python train.py --head_dim=64 --vocab_size=512 --norm_place="pre" --positions="rope" --qk_norm=false --tie_embeddings=false --init="normal" --optimizer="soap_variant" --lr=0.00898 --warmup_steps=200 --decay_shape="linear" --batch_tokens=65536 --doc_mask=false --train_tokens=317400000 --steps=4844
Each number is 500 + 40 x the weight over its row's rms, rounded and kept within 0 to 999. Layers, rows and columns count from 0. Numbers have three digits each. The size before them is the row's rms in percent of the matrix's.

# k: layer 6 attention key, 256x256, rms 0.0353, rows 239-255, columns 0-63
# q: layer 6 attention query, 256x256, rms 0.0352, rows 240-255, columns 0-63
# v: layer 6 attention value, 256x256, rms 0.0354, rows 192-255, columns 0-63
# o: layer 6 attention output (transposed), 256x256, rms 0.0437, rows 192-255, columns 0-63
# gate: layer 6 MLP gate, 704x256, rms 0.0507, rows 0-12, columns 0-63
# up: layer 6 MLP up, 704x256, rms 0.0499, rows 0-12, columns 0-63
# down: layer 6 MLP down (transposed), 704x256, rms 0.0504, rows 0-12, columns 0-63
k239 122:469478394553523478531479507488483495476566505463541508519432465552428524494442509505435505444495416517494417478552529521520530494424517514455449512492513539582523510465499472503526507523477497
q240 118:578532514556511523547433479523483534591532485523532496392583444518498538462440474520421457421530572486502526430475511485511535588493439470510541484508511573417496432470490428425485502497437496
k240 119:515513470516538452474458474506492447555482510528536442430589523501457554416536576526524497537447586477528496527521452495470526528513479458551458505558546437407460480432496481516386524522515484
q241 132:500599552443477538462480485554435538511491475515591560466530449440514526461461482521532493543525508446487515495512502526503564507505446514471472500495550474554477498410499422534514566508413435
k241 134:508510486508507513481499517556486511524464496480551496448511462500534549580482545471538487544487451459471497491400566485520526465435481487530445458444511408484499423463436413544480557517445472
q242 125:599538542486561457522460469519446469405474470532481509472512506561502552480420544464524422458472512506405540431461513510507502535527509497555541570508560485429456469489487473528453533532463487
k242 121:504470538539471410465420503476515503511488473548504596445537482516491509548514511556603480442477480431507534472512589474465434497481572489555527521458506537417473571437487517523468482575439473
q243 121:485512512479537480512540558503493457568464553493518462509432570491460400508453556455515567498492515528504480628538517539520582477522580514433484516516467467524479456523519531511503450532446519
k243 131:426491473524511464510495465611570473510472504530525520503434545435524521512513507492533504470528492491506504507537521431431564545574499488489490553487509498552448443481549486475514458503476493
q244 121:496526508478447473526446503526526472534468519531477506488386420461483554456452435532496481438406501438506527509501533537443629534501496444481504460505501550539446521463498536423506497508440520
k244 131:529550498444530484527489464476465414518489482571463444534431498496525429488495532555445496481443432497488460511476514564515518520515500464466425480571547536520489518508545585447495486530487526
q245 123:485468508515506517478454471527524478544497491503442486475524541507508524413533508425572497469573497517505432472467469440470531560522499512509477565453517545517503486481491492451477536478452485
k245 126:532512430441546532494481517495454468537519471461511507485473504470426438426477495401545522416484554517513481508432557451457456478482493512513537544558481556469460484497514417515468454410489459
q246 121:499445516440498547505452516475464584533422511483454481525441464522524533478550532567510479486482471518457496452480453551619530503531548436451486522543466460491460532560506556478533571524489487
k246 128:519468453526488579509486522460483499570480471449485493556489473528510519468551494565484521485501509525514554408495541448501493460494527508519471504509492492442469547472496419463500541463490465
q247 120:507522495518482498459510549539490519452502528524574593541483549468476514512504539503487504617493501489543467528491510504553521535449514491434564499554509477472511541535496567500540456415488438
k247 127:508509432529487501555509443468462558477549461476532526553479609496546492446513462434478481511523500489481527521522496394537538453484537528531506517532485447488428592398565546589520460470599565
q248 125:478494467443498482569482505547490434519497520559507489538530476533456440554521473517547547532461522481497448513506453539578504515496487532527520507501472434478548506497459441548470482517523403
k248 129:447462413446499503560437538537499441483487491519440481498550534465432526514533481454556511536517437533430548524484466489553481491560529510492480424465478542532547476485429542444521528533494545
q249 119:446488495552517446480560473441557502530465496452551478521516467437519403458510523506432495502492537513512494500537469520633538539518480460542487470520483450435542530471518457495425557455497510
k249 122:527523474483511499502553502465566551534507522511537490546582539539470538546545515525509449471461497513421431485507497555537496546462564479491407471548490484501543531486473490453496559490460463
q250 117:515493494470449515489520461528467487517495507511502460463468478543461490517462504495463487564503554497517514431437544501542503465559474562518492452527490478447511544462525460523496521567492574
k250 124:533438565478471446495428448499500503481551533518592521455519514474486399481445522500516506465499510448562483441546577507496496544588461507449466459456552482472488514482424439508496510468428525
q251 122:487465467464451506425506473486483508458490514496512510461476485545529480515511500515500448445481456607462489529532493555562463468464462517492585473515521468516491514489459565530529556578534484
k251 122:507499467505497508449463492503487499505423537508563544499458419526545492489591528481575519464473424539476472481479552500489486467517481431496553479434519455477508511519454487477527520500489519
q252 118:469531487513478452412524570456487407542474467581522455491479535498424458544539475469428482447551472529539491486506522552500493515611535589524456468476486497556508437543510514500467518543446538
k252 126:461533469476497466433474426525573502548412486482539546434481501530490461509497469514429553465530500566500514504516458506449481532480488504467578427517519510486517512573516552492509485477430534
q253 130:545484480506502474514452520508544518440473476449457443555477604467488488538523468512463517513443461536546480466450555564470479511478410529522454502471549529491518432505577472521477539475562451
k253 129:622453473493479482540577486548529441436520529511515487592527512456537535572510434437512451486488472497468458499523450453478493474466489531576491503501419597530538522501558474553542519498520500
q254 127:475417434523523521477471518455543509496472530494473458519503475455467480454542492541552560506429475483498500553485486499478492479473455518494551503487461541506535483533516463460426494424507501
k254 128:534539471525472538553526485432555507546501512498443466484479537412514426505489511543499557564463564440495479490522533557514504493480456548454533466542583548462523502504567480481512499504513446
q255 124:499493506518484524470562547468532489516469527463493521496498491488506611370508468531463471453481581539545542517443437563495429464516519584570468551464509469509531444494510454500505506532494540
k255 127:519484529497544493445566488479510578544473474491533493523455526487512502442515492477511459486509513477492547490416564499539501462496555510514478571539494484563561501474527498407427574554478517
v192 095:493502493486447497475452531495442548527530602517479449488585493467538489520500529488420546472419560471507424538464608560541562557446490535552519462503522537486510537459519490518472529545531521
o192 092:556509478453573467553521564465494449481549457597537491531494452485455534491512455528514417469573459477493542523481453533447483503545511452427463592518394505479467494565546493494483496536435491
v193 099:460547586504512455450543498549496442450442513455482560462555519502530494502537464445506453494492471501495474461520516498540525484507534479548530508461578508494556535509527537449486423508551521
o193 089:581452425458504521530538436423524587478502520543561442554509530499550529533452429565515538504487524511535463574512547495488524474536498452576477518494461437511519473522460556524490504498470476
v194 099:462493478542511527573506536500542491514439461475530481470516425404439504526530539510494513530538500483492409461471498470450535474465507515486530516525547508483497496480465478483509561503507592
o194 089:491493518520501519540534462449490494485569476456447499512505540543496544511470465543561500509448476454484510468544509566537452529459483492502506431473531471541468520523450465520516498479468487
v195 093:477484507453485535543412531520505542414474480494478471494455454502471541489463500451519500422485421439519515428478452487461558515473453498493479444500487437460514507469537529540494542517519544
o195 093:492495461472541513486531493510416518463544524507581542501570543530465530512486515570476473569479453552467602510545530512574429435517529461472484507539571461496528434563482432514524464424505409
v196 096:531543426462476474479509418473542465476533444513475529464573486492509524462525533503536451542532449556508495440467455546513505437533430492546483533533492488537503492560531422514500481480391473
o196 093:517493478485445467530456512507522462576513543442566503536474480518476494484497427473524470505487519471533535496497459499465488537476497506497529467501541579524546501474536543576561493513535511
v197 104:524541480460494474476483460493383454486457549457445487479514498519423476474489534433518421502469507566502473504520419477554567471484561513476483521538529465442458505517537543471412529510527580
o197 102:487400512539515483446537546558538474456507556553557486555477518522515507492559457523539527536593491471492513500472492502467474526477493484482461500490424485519547463521494485580528492509469470
v198 093:459490535501571485536522520558509503466525479480419486472497430556563417540535433449484444478558516484426457462508523431491456503552489470573562441468438492419494527549507500406459486499484492
o198 088:495477447496450493526474501569558429546421541519502486512497559425517570508464600534518572468448542488576513534467508488502538454489525501486484555479500461511527497523506541520486415435535492
v199 095:526439456528492532455582512522564534478504535478443541541487465520487534488470448475468529488518518514519464529532550538525478505543512514583531480401524512571526592570546505535446406602461574
o199 091:479517541510476508540506526523453561511500402478506449451585484451458494552518538491492522422485589539516457576473508473516539556475430523486439516464496532458452488415463566540546527475519459
v200 096:460525458460468481483497512470457571522548421456502491551527472526547565509586570460498496523486505474466466533457487452446499549468529459539523540537540503555519463475533487507444496508519488
o200 086:560527526532522493457463504470599458449400538464426486483520473547502449524505384540503467453567499504514563543453524513477563474572516515482513509467495481486525524474444485480469572527498566
v201 107:586476498485549509495509507494484591550481455547474456536490484540486560452434495479519498479474474499457476538448458572504490507445442521428489545490522459476493431525494549491483551532481530
o201 090:545481533476472495474480514469414470487594516473460544436479494402436452580502467554494454513561480544532509522537464435414548488513501549613525487497435548528573536477473498464497482557511499
v202 099:478462519463480514513511496565537545504586485475522505507488503521460453464462562464538476519437553587543455571489465508488547514579455519517477514504470424472528525447496484444485534488439463
o202 093:548539516514496504492483514477475455510494548561517511542520477527410458488608444479463511475530535454539543500530551498541502494522487479536510482483487557545507501540526513531555430518568538
v203 087:464537456503432521541458513503449449496519487526554517487492494524502565520562518534441500523560485466480572474518538513514520534468605597575521452501507516498541504544436448530418432536524479
o203 086:457509527455495491472530518517529413520531437479438446534517518533468466464499467519571506546472436501540514529498526518493433515537503456452544469568516488450469517486503516549508545510537531
v204 105:496484485513553529522492465476499524457556440477479538493497549576484526504537601444554465452530469511476502470491527429427486461512518457539477535527543473505489553535553522472495509477494466
o204 098:526562489452485470429505500480549460584458534564529537523475458414543492547445492551529489520433583462561520461494462503530544504431579511458454509419455463485517475473445535500523483504496591
v205 098:442493468581472521547481461487493472524555503538583503495478498538462443522474519557508466473555532558570498475451534477522518532560518455543487538463435588475513493468590520520571537506617525
o205 091:538511542450480509493495485529498471497403508454499444545427477473523491529536413548504504489466518504509452494483553509458458531568452559514504430494471518491477456532521502491468481495513546
v206 093:411469488428539515513509578444561510449465516516508473547458476535464546502498460524526452542508507508548518445501496501500506475572515490479438491519552420491553494485476484435458592514494461
o206 090:525519534435539474469498479481511545563487466500528568454529487540527503514432504514549476515474449499534528515473458497567523502522467493536544506492508582513478492493506523583469484475540459
v207 097:499458531510488482452467492547538520526481509541491538524519579488500528510397539490469576542512493503469558512563486509508529462456528492479488504443511478445486439513440474549515474503523589
o207 092:523482459510479453474522454448504472518503488476504505492505451435479551532477521458522593514480559482540489416567484524530449464470495534488549569487442578500474470501492440477480414471568471
v208 095:563475471528495493395476464531514414437454471380486532447526566546495507462500562447475504520532482495471558543524531511476500465505471476548569485464422405547401541565553531510388504490501535
o208 094:481530490477445542450475521505536501475472548531512527501515383515485521510517426536425483447382561478514413521450457481517517567523541488505476507550530503437508506489541475554581447489475504
v209 101:489495512496522595523586507532525476506539432526527514487575616531523510498473511457461539493413467551518450497517510530546506514470546508574523516458511578558529552547481488518485488527466437
o209 098:488488516511500480482523484447482522588504518510464527531512469454468622452542553522488525551578535452518485456508586502527451472466449561458493421457453461456463478467486468447485592533529480
v210 097:545456497540531438449563455489597553540472485515466492488556529490509518450576502570484530484436477496539598511499523545482443487556479529529499520491448521510526499498523480416516526485468472
o210 101:504506462500515499492483504440526493506562519562541494466528502520446510471463455442415509500443529472501415510482501488521538497469471426545491533483483478537435515484415422533475518568452520
v211 103:465438442529568509523442567525474538492462498474445444466479488494458495524508458484482477462473539560546482493498509493478497473496508587451457540554470517486446465455393546547591529493555554
o211 094:484466533469492436531516374424553491531502504510563482530491460512479507449559531473533438526482417508450587526543458499519503527534423468523533498495494571465450534515501503477448512466436517
v212 103:493495501465474540503475463515479555519524518484526491493527439498512526510470456453468542448532495501498458473475500568492452445564478483389506554496489550528510477382554546469493522471508466
o212 091:500477476509449459467521569489529500576529499512574469472438444418492515455542422447529534494430561467508546491565526497515496513485500532464514527551484565552540493577459509530584500545390487
v213 096:587469502557505481495534485569512519450501484472461515502520474460534561481552496471470467539515489458474424509462540435460473483471511504466497476497485463464572526541425483451458510450500502
o213 097:481558520467416493544479476436512460514530460527484536509480481509458481511480570511535482541515455492523507554502512510545453460561561407544554495540522484503495490467494522558501556481499438
v214 098:446537449467490440555542503504499509451507503454555506491508469532493561504526454540551503509459427546537532505489561518512589463422502557536519547433547470485464434527549488465471536533462505
o214 091:427527484500518519532462515553549539451496471471506476445511535424553452477505527515478489461490520494517492457502462472539478470502574460463468485485474568533536440527505516545536469494452534
v215 094:478482544518521490504524528508458447566532484423425399530504467457524495445533486485446445479488561496441510504494524547463478490539587514554438462548521576533525442490436508490476461537488568
o215 093:511572462528555510487460497470561543503493484482470499492477510531496562519477513552442487505544476533510501471516479498537527534465491599532483498553490530448491492506486487600494557484481494
v216 092:528515503497466474525461586551543445535477509530532566466542530554549466455527499485551542532537517500464471435510465570526560495507478522531471533582515464532523464472510437500476562456496495
o216 093:572502512458535495494504465517493470463534589423477509532537519528527561570521583496477502524453485518543527557565519488539489541462501483537545457445479487523465469512433555531564556475501515
v217 094:491546469472513467496518497498444536546497511514448453554446538548485507525539460508500457460527496499517507531528478569477413517457582517539504502547432513504463527504517497490524501432454528
o217 097:459511475467525504517485472488577442512532582536504472497481458511509495492485481542462529484512493544506533503464474469538503535511415476471562519422533489424533514529483552535486549525493512
v218 097:537590508418421512438505420586468521533490432547468486532486429499503461545555488425504524507478473465467547504548481429527447473528476520504489488519490479510490511485488498501413491536478429
o218 091:536496541512505455496480556445516448460520502477590566470482543464440520566538576476497463490560482487573463512439498483458515505504590501436566459519558499524522511471589408482576482480516492
v219 097:471471571508550439484420427531449468493543439463490517436514415504505438416542469481487551522518479544517524443500472509521521549493458458433537559470485497566488533465493503403510547495547543
o219 091:548497456460503484539550557553504540465435531575483539557482524455457547422535485494566423418414538459522496531451575466535524478471520441564461482484527477422471474558524524503415460546585501
v220 093:498499535434485521443479467479502459538429509414585424519501530511517483517465489525485588515528530414441445441527505537482450545433487413479529487594468467540555545485485483472540528526513529
o220 087:498440431528378491470548537519499513489570513476463525543582464554498481443485478513468501492512472504537503465458472557491445474526466476573494567469606508504524437507543506481463569450476529
v221 092:550579474518437482528512462553535460390549478604530473527488467456477465522454541516510457476460494541499532552595482522526544578508453544501473524521526546457566526478525543544537513520505513
o221 090:494558531487501565518552564487523467476488472516453542465550535518484501510540398555497464520502415469556520486510467541456468454434593524466504392455418515573494494532459538497525469495561467
v222 092:493516485556535480459520504489389483453454485447541482550512511561520558496526505525536445476485489431509510473417522466517499503549516547461526487621480448526545514481478438510491446491552580
o222 084:543503480551463518518515516469590497575500462544496543515476525501444484472483527435541465577477521530460468519537432566559452515464490470468490515453488506518426553541498517492414502489477457
v223 090:552511440452489505480566405470590471491522501422437491472460598557476502537506474480516523479548488464505530498487552523546560473493507473470532501586481525498495484542523515546476537446458546
o223 093:426439578546487458543409478450520560502409551501493544499504438487499557471498540484533446495494497542481470514529457510496515520505473567464401487400569472537471563497431469523540511544491523
v224 095:453494527482454534498470581538516488495478555408459528541559483502417464526519448426472493389518582487568502499542476466475523419439519429548519501503564498481591538497558554517419551472527417
o224 088:535476533483560448517486432527532532515507584522503550519554478437479551470515563513508518509453525501453511494480452482568502593575471426549511477514445554467475415478451510464524522427463542
v225 103:522517442538518460486452511523525490535449499544492480549491476519493428528529525544493424555515519460491577473441531510505489474464444548458542503485477516422527518517428523522485479494521493
o225 097:485481528467509464490500490507546500564508511482480574467507544598486526474540525529481510491551487541528423543511470434485465436475533524457484518493540468466445527480500452495525550542503505
v226 093:528463522548491540468485512508501494509445461497407512526491544531502539493472459479561509486595452591428500599553524488495505410570489536563526520533544475476527486451472517548490505481476510
o226 084:475497513544498511506511529529535519488472580448586453501523445491530493511446555482445470540455474498557428462487400565494473472578519493551437464546454582532482546474509499445521496441520473
v227 099:574463492505524446585510557480481483612490609466510495523481526425495477542546528553492504482535415481513512456476492479520540455513501444551521522437593516403541462446498461478477508520518530
o227 099:469610591527502534500500512495495491477460488548484478478509526492410556512454441493570506460507518574539420550527458475493534599487493480478556470519459452605566593486459548540537451528418478
v228 103:532523552441558519483520551505475453518469490444470522495479461480501511558455512526479506467440458497460425488503475440509486519513458532489542561539448478493484477463494535499499459470502514
o228 093:479429512531501526467471510490533495469508468586536422552501520499499428541554538493554498502518513485454504538523481489476535511465548532515458448436463427515479532493464473500474494490540507
v229 100:537514589554487501490502520522504575552510471519515489510510514525522529561605480469457494513435530476485575487503556566437494439501474465520517463506486477435490496505479510535570504481534494
o229 096:486497530473545482573520539478574441485536502453481513483513450506467526512498474482575485463510478428495450469552434448549485489494466493461495524568466454519566562473518514388413457474514492
v230 096:499532513458458506561408502533477438498462582493566461475534499499536476560566532572438463521479554441501579527543492519468468491498476560424522488539538491456537518573562466536486536578541426
o230 090:521497502538518452493509502504515511441551440535429529487462509439480518460465442543507571485530452558449493526507474545459454494458481381540561535491448452559464467418553544539506541487445456
v231 104:587499525496588508440462461472418409500571532456514605475494498514484537524433532558430476462496552536531521478469561460510443501488459540434538492498514441524487528518522486517484519528537467
o231 096:425483495491453460490461495509503556472462494469465490457468472515485476539549463550498474435498528440460501490504483552517535514470536496612567462454522484451488583496509559510466449556485514
v232 092:426458507501472513510530513463491479518516594493481491481506527517480472425495518479522450460505531491590559578465530531536483476505524491502491480457496424557482500519462525516477520454474502
o232 092:562509534479487514553433447494446571484608514499556458549557483462463505573497480569515454501539518523417452459487501448517516602462506478475558418477487513539467545445497583457510434502462502
v233 099:506509562502528476494472482408473553488491531550473477504525507483544543499421497497494512489526484574514547498545467522456479567484538485507452507527514398586530493444507483495487480521464524
o233 091:524471497454532517458502395532562425500511489416484503434488439434526476509555407530489490506470492431440486499430538514533479523492517511469559489481472527472496473515524509492495515560574521
v234 098:415507486529507485436523524472522482541505573490453541488515490532481511585501489427505473533490506502504577521469525507534478516450534491460363581500521490482434540622493520458450448462524557
o234 087:554522508514499465509460508442566499505480496522510401482566539479528458407485472512413578488555543512523450502573518489501445472477526551520533446468473581508493452463487523479487498493524472
v235 098:465520550401572522474531544473475537521527431489533483501550471575523466496469472509518494520485483462494537536519406561453514514557498543567532497496420481488492526499503482479514478543546516
o235 098:452499479498505476472532514526492523460501501514494534508454529466490560527554479500406409478548559591502476503563520478532484509462464509477428519491506448461549544505449561530467537478475533
v236 096:454572553493471466539496482500527543496549565420573511526515492528418490446486546548544468474482430483586523417423592575553523512553511497478480491549526465496504484523469608549482544509544463
o236 099:547514467566488495499433480470530507472504456469486445573490466507522551570471408408507570549435480530463468562539459501525486545467522472523494505429502471479532491520508473521594499439443512
v237 094:441496561494550463516487577552582480547509510444551555534575442460521447561492529561497508471533553554483489439494545513481596529382543480485491510557610544478511528539554584479501469511474454
o237 085:443548460515534488475556524481450503412521473512423454491495471496530558505538469533555479499522498467514602497521501479484448494432524493551478504400560505546522398463485477525530491519449491
v238 107:478532464527487474560515535470539443527569580480414451488554506439560456453550469469527468482497506514550509472466479502474499558546504562544519603473561561435526488489443494472563488485500514
o238 095:434537503539493476468416434469488464525544446574458540505520489448539524540444500534528499504540484499528551568495520512483468512539527520505484495522452547485438500475529499522495544528438429
v239 095:549538554514525516498557471449499466512538471513497547550555521502495494574463500463406513473489542522420538519475508476536538521473481480449473546504433550506457455556519441515478455488427454
o239 092:486491514505523540476498428506522512504518538513423534471517445498414509491431546457489503577500549463581434473543477487469450475559528519593487486459498461445489438508530464528407532519579531
v240 097:506550471533460498480460496465521524508497507438499527429491519496528532546483513476484528496534548428434483433511525497448470520472551534519542532479530524527478484468522550437448503473426574
o240 095:459480464465518549479492479494538468488490446386534476493555467468533500535494431491479514503463469494561558419439543518476515500480478458501519510560457435480518562520571493531565463465473533
v241 099:493531452507534562484573485529583481451512527495496505482469469546530422524507493532508561577512522491532487512448466514502491523460546504473485491455494493445491529492484418508423459497530571
o241 093:494447481526428498580524503503445453512481523456499488441473514509491532474528594443495505540458537514466530499450550516545486448461466512466487515507490549475415515472477472478500514543421513
v242 093:572539495473544589461471477459483521572491507461448532506531402446556469490565511539563577482479524510589514496614483502534403440556519495546510494533568449509504467437465553511502517506478521
o242 089:514564497456472520464484514456531502465486441480525491451543565553463563500459484421485461540540510528430550506536504517511466520503498476472452505483580516512537526505610533498457452439475423
v243 100:504428500443482497547469540482430512526517553477569473473533500405521463558468472471506521519506463576542508449488502459547528451462382486497552518445465550481468441485535494542501490499448499
o243 091:503500488556451488461549486498511472546500557494484567476582454493540493429528562502576502457528549440488480445443550472571543554593602533454461492529512518471497507530490525504504532520527472
v244 095:568530465446516511504501479503479516541486499467537553471555537504544486459461489477473474548558458481535549496462521528500477422509487514486507534502498534524517476466484456433483527573492440
o244 092:535521466509480513418556521442477574502560506431510554541522500505521519466559496488544435493516483480488513526542500437487552499467612508550513486512571492467534517565507520464537468505471607
v245 085:440506474557558440510496531428544496529539606504543547547513510433496479516458553502481451517404491512567488459523492450460494429470461433443441481516465447487503463541496483536446462526492464
o245 087:594523527501525541521406449517425507514483469522518554503417439531514519498536458537471597499544534469484541438519426519478564587478594426483471427556505599525493514524521514449466509535519485
v246 093:540542480559489470413502573479426465463522510517506485586520557573419469445571470454539544489541510485517468530469514510434575462522457567507468609506508548500519492513560550519546531579567504
o246 095:540484492452467524500526513537559518477464508462495464452481470566491494476455491514527465510407524542482532517532542511465457569458460548481520492511462454492499580559483461449523494479517494
v247 098:512553575553472451494508552490508554519548525543511538472415495494544508445526546502502508541500434508557542450510480472545480462479504429472507582444485496469451530533437457502463471515544499
o247 091:520472506472491548537433465491456482475456509536502492484540502420534478591509502592540535472548510564543548537511502477476525519508515531477471535577516491513476467475508458522472493527526511
v248 097:499524455494535478504510552489424549460454485411492491495499514479477478474413465502506517579513513478404531453486464499515546529579524499546492474559430527485509451449482433506525523495563604
o248 097:492502544462411540498463429514544535556619501559467456495478555477550465565485453452505452503497496499577519523526515480532423521548533501417514463471467502528481536511464485493422532481549475
v249 100:488515529475543482569566472457461491508422434513446451531510456513505486505432447493527507471411490552472442488502447538563561450464484496519498476568521521502502487408511489559530481520522495
o249 094:510453515446433548454478514492561486462498487471530511480452511530486523529462513468447485464469518474530414458525517541474557514536501546505506501418457485462504402512498481496509484505411482
v250 091:478467462474461532530395520455488534513514479537481467510514524555494420491435516554480555434511543543549476526546483598472470477477449468459509508588540511522491480546440510480505470483504537
o250 084:532533571509566460511545482569496418523517487480534485492468466405491491517502479462503478504496480492485518555570572430495548447480553536483457473451492535519536484591490459501561539496499482
v251 098:489493452483509520493532379544534487484539453488518506451482523506541500519516548441531582504527529510534535493595448568504579486490534534498502430542540501503527530448485536463484546536455555
o251 091:508479470513559496454534495536418528575504561453513465485471469439446503484476454522542476518534543477504482522500483456493428453532494413463480573541591482514430429493496579573504474451484457
v252 088:514532537433477512519507467432459558546481465459444509467435524583496516539521460468422466501480498524513490476544528441521531504536412542447446506510507415447524523497466500533541500534483541
o252 092:476511538540474525554483513529478467529521590480531475484504479452534461562438481494540488456485541530495530531494525477454501509467498501557504479484448521522441568494494526526486464588513459
v253 092:436521438490424499470553537498497484529483509516563548444426500466494531537501582504535516506499533501520526465480465496503504452517509536521507432394424568430587574427441493429486444472504520
o253 091:527505515510540511513505465521531565552547523435495495542483493546494569526519505495495530474549526527494506563446512496471507477526575563483488469559522546532475473557541520553538493500518483
v254 095:472452511482509580535525511472549457528504527467540577486527424467456475447466532536518505521488514563498564513485582473486517463546493485493473495594451451485493499497487427570493495538516554
o254 091:520492525516544450506468505493488462493505488480545535493594533509531507536511502461536469533524498510569430439502447432562445450478526545534508504436560490489546442532520498451422522496498437
v255 092:520463500488508525530469534555461467570458521499502505516470467491526494461470497466572502492463519507496533528474557457546514457499547409476548517554559507499484522489492570511450511448481475
o255 090:490621445505498549470537576461482522452489547533460537472577564479433476517501493482387528572446493492504504468515461585522565437453467491514478467508471498496492469438568539516522462600516444
gate0 099:509497471522539553517492532495557527443424496514427522526509480502577541442538511536474551536507521411476449503519548565526462543529555524539557498490507514494584501408517514456457465475513542
up0 098:502506626491547466515555518560518490459507504544528544472504534542516540549523482521397513496493510473616444510492472527516551477547503484517495530614449524503462417464499530486496444490486494
down0 102:464477545504468412428445500555472509553536511548501509537468460495463451552453443494480539485473495463476497494479543479498586476464467499497581561584542463496392527507502485489576496556559497
gate1 099:463399586479447515528516512483475457481549527501463527592417557448567441522529489509451457542445453498501551481532502512518480589445505505467511447515531464412551513441458458501543523451491512
up1 095:507511553464538518543532514477477547456558467516503499608527507521523546552521438531492544521488515489544475512468490518440436447431444566467540454472586464477516514551443483472539558487440538
down1 095:593564477539505522444415539453434508459523517542567521510493510522447524472510522465458586482509507568500469485516526508556541551493522510490505536466489626451364512528531466460456440532489514
gate2 107:478527440487496485418493526499498533491497565521469500489597502548482458467481444505517510550459474432465516567443524511501443398510570500544441554487472532520414444485508625505442539472491544
up2 105:573511515472500530540518524496500507498446462468489570480503454468509575489517588498493438520485528502499558483521504512475507422452471503528405519548464555585553505548520509509475479497527464
down2 097:534463525518572536561518522431526514456518546512570582490456512489595511434517547462459506508472501561562521491459530527479469477450488506444450528467543447563537466484465415506507518498519542
gate3 102:513546502588508535561439517543511489497527537470600508554514478493453456498548549461498449546493463559462503494497545497506539496590575468524500476485498461464447486519525442474493442414471501
up3 107:506483548489540522468484468566498473496486431446555577480486476453532479509469564532430465567511488474434509584542566470549510491548479506574527408419522486541545496500491465534517496499578502
down3 104:461554509474495558448515550601453520428485460456561514482515555493471552514505516481477541575568515447488548485442490435514425541521462569575483511418436472516501498585484534592467502557484568
gate4 106:510507494444480538470490468512490446484453498579564535528463485483484499447499444559494497494464492512488540605532497450549503512500506534559570453504469461473588501503458473467443551476559471
up4 110:480477443464448490461479481551429498536438497470500461464496514501521552424523481609545496569537463503480456538473472599496460506538558564498542500500514406491502472497472555494453455439464536
down4 104:505498455446440396504506540549426482540519522524517434532455452505514468531529496548440464411524454470540486456470504564538509487488535447508520533529476485459507503501487478533568461501527515
gate5 097:481465541575438523479492467483508481542536485539446518460502482512426534509461464505489501570527535490548507553530437441455462487515552521513547526486525445528468527549560546510503567544528430
up5 099:551487483500479526478448471514518449537482413600536448447552478457436533493438531556465485424498507413526546566455450521541516486531506546506523475506521540498451432477471496500458518506456504
down5 100:505502531506479529517506499551512506442537463460427524472426527483490527436495463499453456530486530460489506517444463442556530472468604532497566473488506517532516501481494499476487524520445453
gate6 086:493517474530472480500494489506448459499528487475477446510495580597518544446493497493523408493471422539498549522508510443587505576533525502437474483490585553470508533503541409536456525438545529
up6 094:415577472515529495477487404568461475475484514484520505539546474548503506466475567538463390482469563544525537488499506456486532528562442497508524537478458532457547480510551507552430526418503547
down6 092:431490507485511456509519475527453578528516532512487487570426502559487504467538493512445410528560563541505483442489580539539542502411477429531490518443480460493431492494518457546438470491484507
gate7 092:454557557484501584470464536544500491484541532400502467506494460437556493509506501449464499472503481507498524477530544454473553485559478532488514521555462447561562543527516500501525511445521498
up7 094:521519431468502535516504461499615501517440453517477534461462506520519484477593505495477575471542546510494488518505553496505486522543489472515522507468459440464490566509434454466495453465513550
down7 097:531460482513493482565490580503498498599470533491548570489468464455483420508507484501474477523515511475510546519445524544524502455484528486461558485561493463515499503475494487544547474435536475
gate8 101:475476502438517531509444476487485502465496508544495564507524546505529519472514547452556522565477597535468494472465511484461556513554409500483508482459417513486492490463485530486478491547534531
up8 098:540489502472524493492516512464509536532382518502555496466447541501551519550518506533495491449526577451533469542521489497395470491440526539474520479465432503509514535428543515486498484476518609
down8 100:530465485448515469578447537471520463403475477518485528500536473465527429509434484503447422521475504538518501508535552452531452490480476515543474521456575497513457469504572446488483508484534431
gate9 102:471522471561419495496462500473519514422487501490559483475492517474538481516506567525519532447495471591577569492506562527508528453483495486477411566533544543531500564519491476490412493502479552
up9 103:497556496472522458487533458514517581548520464535449519511485463551549433524478573465462486520473454457423526536403473476521465531462478530505500438518431550425486480458483505586539469475476491
down9 101:482473468440463498484473454504493494523522425463489495526539512437491552510534524512471552483515511505581453505485542509487547483512514482462502552522514585555475506496515541471439530483498552
gate10 106:542568468536478468519483590526502500543459464511463467512495485513468432495501442547491451533493440491474524482443504552478526534520505503413487518518497521546589508557483545530467539478479503
up10 105:478518478446513543467515569518488478499492527448477501520460462562408473509566466511590508558454531521513612542437483526521559533514428511449520540575516552475492496472483517449587494471465521
down10 107:476548491438541566469498556451461513461604475557448487443484497549490453491542454483519472458532527496492502538454495497496528538510511461549511493490504517536504463454446532516503433441481469
gate11 101:487541583558482564504544446643501497483511555538521467552519508522480471488476483455552565546466482483496532478482475492530527516545438492539463552519518530568591464472593528551509546500524512
up11 106:522495468530471525578468433533500507466481456463506462569463506514471527553506532535469517509517541546482526482492414439506512503506530505502425454436511528514475517495492529592448428458514506
down11 103:560543482484511492593537552565425493465462550507551556552489484552443546475459534475528472472518451491527442521468503491485525502472510559511457454429527471503494528469395502527494539505550437
gate12 102:531510525503520436472466489345519515568560519520509486510502501501512518491471473527532476612533552419509460460423523515460497536485474473492471537540518522534502557584406465528445509518472520
up12 096:483444485461476542564520483419562506481553517441547439503422585599522527400504421481531441512541545488568506511506432488444483482491494503427485529509560499493498460535552459483468495581550398
down12 094:526488449543468515436545509566536508515445535499539475515458507505519527470498556453539381522406455493458539516569562577535445479503505506523503548525485478532503524488482520532448520477543439